{"attn_scale": 0.177, "bias": "none", "init_std_up": 0.0366, "weight_decay": 0.11, "schedule": "wsd", "final_lr_fraction": 0.1}
Each number is 128 + 24 x the weight over its row's rms, rounded and kept within 0 to 255. Layers, rows and columns count from 0. Numbers have three digits each. The size before them is the row's rms in percent of the matrix's.

# down: layer 3 MLP down (transposed), 320x128, rms 0.0732, rows 58-113, columns 96-127
# gate: layer 3 MLP gate, 320x128, rms 0.0804, rows 59-114, columns 96-127
# up: layer 3 MLP up, 320x128, rms 0.0728, rows 59-114, columns 96-127
down58 098:177130172084086129104120148095140161162091192098145111101105118141145086144114094141120140116070
gate59 103:094148105118170165133154108102110100122104146145105127141142115137115136121156115137115069113123
up59 091:147117098114138125145127110096121122103123124118131155162128097155139110119121126125104121100137
down59 094:134069140150116134146113125124121112123140179129114120129120092121125158085078092136093156175132
gate60 106:148171149119145110094163153105074119139121105142120115135140119121080102147109074129183131127138
up60 105:131152121137140111133134133134120108062139103122131164122135110098188130135147153153147156153123
down60 101:126113114106138164110092105141138085108146162103092126101192134135127132098107108148095126112113
gate61 102:142151132138092102078122125155126146146104111105128166077118141157098137112144152142165108086091
up61 105:109158142079107141145124150107105134103117164116100138148174150181119098101148128142140095124148
down61 104:132125149136145125153151197099169139141114119104107165094116144100152107149090127137110116177136
gate62 096:127151083095090128137131102107049128148112099133120119082108135135094131155132077097132137150092
up62 096:117119094131185092135146160119116130133127163149118112158159158129096141144128106101117102123129
down62 096:102120146151114112133098154135133123109112139116124159125151117129178135121161153124135097088147
gate63 100:114114100127092135107098098080125100128161145123103158131127116120144109111134184146122115138120
up63 109:137146117160112095107136101145128093158093132147088140097115106111096143174094088137157098154125
down63 107:138101104103110139116157082097108119126157147101112138135146121128121132115104123138121153145150
gate64 099:133116117118109147121128152096134130154125108109118172129107148122126155144108114133173155119136
up64 100:117111103123140098152156134152138123100168143115145142140085156192170122118120139132098133080125
down64 099:110114126129119154128118116135164122135147115134092138141129127120121098154151112156124118135144
gate65 106:120112108113136155111133124098111097184152156130114147142148154139100074161142052080100131106109
up65 113:117122184146163068141140104108150117096114134142147114128122110141135154101132112172115116130135
down65 100:127152161149121117130121150136186129117121140108125130145146155139136157147118113136122091155111
gate66 106:150179158175100154112107144114139116113155100118112127135093149161101146139127127132149141153119
up66 097:173148091150165089119075117138116134109154139158137151128141129112162102098136109143116144142137
down66 097:107161105144127092171133156088134128132139154119080150143131131124104114143089085139142095120123
gate67 099:118134114143139139107140094170140026153119156138081139128134126142142080087121154136094147097138
up67 098:158116111124160119167117140130124166093113172116128082186138116145126129118156125143082143113107
down67 100:131151160124119139160115182133112120156121139120130101116119132149183118149144111159116176144120
gate68 103:172146097150112105069100161124149155124105127162132157126162164120124089123105121099162102103107
up68 100:139088093149124125149122110123124095133139133169144124089147135131141104123151147121126098130124
down68 100:096128113108174146103123142105143122104117112153092147151132107162127126149111122123136110107143
gate69 096:149127080113106150124128134156186084112093135098098156120121133163113132162179088143121110103152
up69 097:135163134176142122122150148127072140148165128133105143126102117096153100105107154111157146126121
down69 101:176104100149119151063152103133164114115144087138062160114140116120116130177131106126132108127157
gate70 104:141130123130065127104120166126111110116144135127118108133156112113106132158170116151163130131107
up70 108:139071129113124088130131108151140143133136100132157108101096115148072129160120101142138097115162
down70 104:165115130090089056175156066143095154134102141138109111135093092078117138150132086120111114138142
gate71 100:119127119116129193124123104088087107148136147079125144150140160141135136180154109075099132116108
up71 103:162102131115140118116155121145129094142179140158102130137109164142112141120097107109130169130139
down71 103:108167142119099139136164115113113126123155103126148106139137113165138143106144126115189135132158
gate72 099:124156140138118150107180130160114150125115101102183117129092128123137131100139110160143124091125
up72 101:082141127091108104122118146130143118158126139134109154118125124086092123125126134140155107140104
down72 098:152111123122140159141134114191073135107133130135145122147150131133098104136153137130142109117130
gate73 107:130184110117153124102182139123146139137136106089160132134112134137149143125140114122128154134119
up73 103:109070126088125079128184141115114093101134113163100116154130145135133111123088107128113142125141
down73 101:140068153090154154118103172167137127157103096091162154097135100156122127103164118117099141070115
gate74 095:112095103153137122124179122089175095137189153122153074147129138117166108164129143155097111146096
up74 096:148150126100121123160118144128132152084104128130095118128139122176122142155142129128102097088093
down74 097:124156144115129148111106176098138117082160136147116167128114120148144112103167118150181144120133
gate75 099:099122123103097126112128128116100116133128089146100115136130148122114155152088105153126108128094
up75 099:124141105081129111129138127140176127118083125133108164129148122114118156145138136074116153126109
down75 101:144148155148129155098112119082107108114145138106137125116179147116096116153150111157127152111103
gate76 103:127136119123146134149149123151126144098118092124120117125092177175101126144144143157103116102090
up76 100:088089131112136145102122169066105128125113145101103063170153127155149111118149098122150103145160
down76 100:109142144114118141156139157079137117109137130112085116126131154099129112120202148105153142140111
gate77 097:151132109112139144108095139167109135145128134136155127159146166148113123145128119122165134134160
up77 094:144137154168161127128140117114116112115174164115122124142108142078158124112195090102151106151112
down77 095:140049177125147173124148138152151108092155119131131163117155109090137124114138094149120129128085
gate78 106:133137116136171128124142164132140083147170137154114154161098117133136124151184101089165139124160
up78 102:145138105111082107134072126120131150106094131115118147128160135121089129154130080124184078138149
down78 103:129135112119130156146096147121140114108135121099127151141157158177129140129122117129114087116113
gate79 102:112148107119147137115106135109128129110138143136124111114118134133134142108083113136104174132079
up79 093:081128100136122124117128141122147148151116103121100139118092126153153104156093133103159109162160
down79 097:161158123108142083144130105149164117135113135124165098117144111147105130116147149138148100172145
gate80 089:136187104137114119132106116138144125147110094132178129146112107160125116107109137134104132110133
up80 090:133118144160132146159145138121151147143126096120142135107127091147111132097092156143161069143122
down80 091:113122099128131115141142096118136080122137119147087123119117151147115135185138126119118120148151
gate81 101:145129104136120160132162129098099150118156129130135135123112105120134119095143099135154119107121
up81 097:132093137156172123137155114110126126131123137094103144106123151118133130096134167167176107120159
down81 099:128098103121080147105111104131157117105112128165113119117123123098089116129152127088132116160118
gate82 101:148136105109112172125110132066100129110173122111099095124119152128093109132149183161173119102164
up82 104:076154153132185087126124131149137147098128169132112104161138097143090163150155123102126125164165
down82 104:108113190172127165095119149170165096111102099117157156130139108097124145104133121103113139171131
gate83 097:104123111110117139132096081102131121147174101113115124131114154139136153111119123135118158107084
up83 104:111122134169085124140147143166171089133139170129173112124119141155150108157115133108173130121122
down83 105:136152126065134117137081140154094093112113111149134086124141096155129111137145130129146150138143
gate84 095:125085150116155129131109109131126137139166094096105113107151165129136138117138139144118135100140
up84 098:134139112137132132161127110161164110163146132136112166136106121132109137103098141101152097141106
down84 099:112078076104126111149138160118053136101106138170119137100132203086144143143117139156129144121126
gate85 099:162135139159085125148109129098119143197129140124086110171115107101120144151125088097125103155082
up85 101:210124123138128123174100156134110119169151128117073107166110091156116159159149083106112125120134
down85 098:177124133115161129069100143116105084100110130128151173108167121104106093107133131141136133110127
gate86 095:136096111137130115081146118128104105101141112111152104104108158126116116165165147087133146120119
up86 096:077135137147163150131141119119113112125096154146125125143173156101095083115148119122054096167126
down86 092:124130145131121162116139149129175128129127131140118117109167085140170164106127114198159130145105
gate87 098:113151132141105142116096107143159145120109149098112126080112119120075144166118144138164141113122
up87 097:120150129099090174098092172149138100128113089080145119100134162118174156080154134083126087142131
down87 097:095099142102172111078075117147134126145107136142136150095078137108130124148112128107105148083115
gate88 099:121123124126110152120130109141102107172139078141119146147113156124153137124132101094141097143124
up88 104:156188120114126130109149121129143091107081148119173129107131093129184122095097151138133101133103
down88 103:159135141167134117132102107128153168161166127120112086154058143147113146144138139134157153159120
gate89 090:170101164117101131103127134137153099102116158141145124128073130129114094143121124120145176119115
up89 098:160150162156093102109093128134169121123110100101151122123132134143152150092100130130158130126142
down89 096:082101130110126134155119112140118186134161092123123108128154167097127131139109147102098172144129
gate90 101:115102160098116116180123121114077161133095092121143113123097166162125115119125153142164192106118
up90 102:143150108135105152110154119159152142154126118126137109107076169128139103129150136118123086114152
down90 102:077103125127137135136122122119102137150132142154124157119103124117110105078159130106153153106150
gate91 105:146142101119127145164112130135105143120118123104140082128090117148140115163103131145187158120098
up91 106:138145153145104098146121094171107146107139159111119092114114108193146119134129164137097092118095
down91 103:114078133130140152141104134156120161132148115147162135104124097162170124193124137152133122103113
gate92 097:117127175149125138110140134105169133127116135102120089064112143115117110136150126104170101128140
up92 095:095109141111099164092136124137143106122140065121116113144128123127113142117110101121186111101133
down92 095:115191118103156135144117136162121172122165102097131126134125160120162110172087142142094131135141
gate93 094:100086128147114159078106115144113131152175077149078146103121111113113142125125130102138123121146
up93 096:114118120154113124159096107142158089118134141133143145113164148106112083155136129122131148105184
down93 099:119149139092116143156110057159113118128132113116108144144140118149097119153151128163149135110201
gate94 103:142172139134126126130087185098086129150140096120097126128101103109094097116092176157166132130117
up94 104:143129107072126128152127115130133123133116148169109096122140101151130156134123108115154122123124
down94 107:112110153154065120153150125147141123165166129142144103106148120139155117122123146141145142123141
gate95 108:128147114189129088122112183146127137123073141119099138142145157139120099156100127135184171125136
up95 100:065142146118134171110111151147150129176165118134116144099129110119102109132165130115145108107178
down95 103:139170122115127144136145144101109130144137146122162143108149140135113121123145082175127111157129
gate96 099:167172123111139139119141119108095117140119123098135122101139133130133117154173090115150082138099
up96 105:111113093112147145146113146181136103115112142183130110093121106113170144111097171141135134098154
down96 100:168146147098111114120108142121102108133168156155121143092155127137127143121132137157137105134153
gate97 101:154160124138076145077117139084136118129151125106085132116102123136121140108132132117142158103105
up97 100:132136160118121118106122081133107134111155163153138133069094123127158119115117141134126128097205
down97 101:123170156147113119088168147113119125160117108111124112160124129124125130155120108107144087109151
gate98 098:103131111137104124126142142098107110144105097129103148119127167185149150102159166118157170110185
up98 101:126156103133138147090151096131124133140090103106104120123110099094126115171103079126136140168143
down98 103:154201118113079152097128105138121115121129125129122149134140115134100132116134104094143141128156
gate99 090:112133101123140162136151116148124114135133159156165079098137126122122108113093165168140163139112
up99 091:134134141090122142150121112097141120146123136146157118084158130156143125093130135127096153111130
down99 092:102110179127127141118139104082131130122115159137124167135142112109163142139116171118121124156108
gate100 102:110125137111145102135128130108159131145132116142124139157130096104106154093145104071103179095144
up100 101:133123143129149134163152110114083117114108090135121147127133144161070126097141122077125122104121
down100 098:093139104122093102079142116160137142130155111158149128154081149116081128171128130137171144165109
gate101 110:111146078117137165118139159111139146104092109137121122128132133162142148150132109158141132085107
up101 106:157112122142148109107143135111085098148125139141114103106158134065115098123143093138153120136114
down101 102:116094153113105107084128150094102125163132162123090145163119136114110135144092130096147133174174
gate102 092:110145114127111126138070173143152124156125123111127133119131076172069091130113143141148122116096
up102 090:114130122146137143122142083161106139137130143139134122149159120110160152109152156135112111138162
down102 092:150114118151145115146131070136128142124156139123131110166125106132157091110123113116119142073115
gate103 100:089149124143156111106126131119142131137094171136110096119146111140129133139112145127088123079076
up103 096:135110144117140145140125139112124144102156136154118083102118150119086119144114162157111103125114
down103 102:190150133165102113115118111137161152145119089145156098100119132163119150139126167104134153114115
gate104 097:115115095148127129133130138145140148156169128136126129111128157091178137143104073131120099065143
up104 096:106152142172146098099163120169115134151097104130176113161128138157139113106103149128121156136065
down104 097:141148130111161082124091139127118131183111109131111171115148145134165133185139171132096126145109
gate105 096:086167153142187081139138138139132117181159156138121145131137122168094136089143143106081134121132
up105 096:146141129105125149136115134146175136125183129156133146116179132105136108102137126086108127119145
down105 095:196120155151130157127077146131141116117139072165111128138096079137114151175124147138106141144118
gate106 108:102145081136136138114165094139162119130094092112143137102108172108133129152110108074113154129102
up106 104:088131109162119162118182116117146140125092125119140137116112154141122136100175166140162144122187
down106 105:143129146112113100122094114140092115141147113101122130148160134115126139116101076146145145135107
gate107 108:129116128107108135109122158120123106129095125144165102121105151150127079143142121128182125101146
up107 107:091088098127120103119130149184170154094116115113139150084102140130140151142119154157139123121145
down107 105:123110126112146099134133145128131112130126096111098161117130126153108146118134120141123101159125
gate108 100:127123117127160156134111126093122115113137129161129170146132094097090100136128062107098092155132
up108 103:182115149122113143145137126126116156144182148094075158120133105090107132115144129149117105093111
down108 102:184088105130119125111161097127084104132106123100164144109136141109152126116129122117096145152110
gate109 100:156155140157102140124133150149136141110125082073120114113111165142072153114145145167146168121158
up109 103:118153132078121166129058138110109122138134167130137097117116126118125095114131110128133115122125
down109 104:126178123140134098186116107160106135099130101104145120097113169121084152129121122131116115143143
gate110 096:132100123160108115100101146127145098118106175138094156105125132131125139164099142131142115138127
up110 097:177088099095143125111094146127098122166176102147154119147127090113120185123086132106140129139092
down110 097:145112106152146089146100108088138110138103110104143104145156150139134088110082128162139112127156
gate111 104:155137144149121119108153138113151144139149105099127128101144135158128104163142115152113131135153
up111 103:111125162172111108111099132108134135150108129091118176099135162135101114117116127086157153109140
down111 105:130177152108123097133112072116092137154087151153150106147144121144112102176125119184112082141127
gate112 095:103155136106163150153155124105135098148108082111144151119127133161132155149109102113146162136091
up112 095:179197133152132095127126121126141117101148103161148121125175121142169112143113110154134188095150
down112 098:180125109130167130109142124145098104158108121104161121135122112130142125154119119107159115138127
gate113 103:095174121129112140099146139153175098104085122140154173100134189163095121078127129115142155161139
up113 100:158123165119120119138093146128126075130127112118130170141164166097110121146123137111191165122169
down113 100:124096152114157117131111128109119128123149158084136104113129120149136105131089138132128103128105
gate114 112:133125120083128124126161122122131108110107129125084132124129146161111081168165109068160117143134
up114 107:143128161133146066091145110128133096138128074113142103108123149147103097146127114103129112124109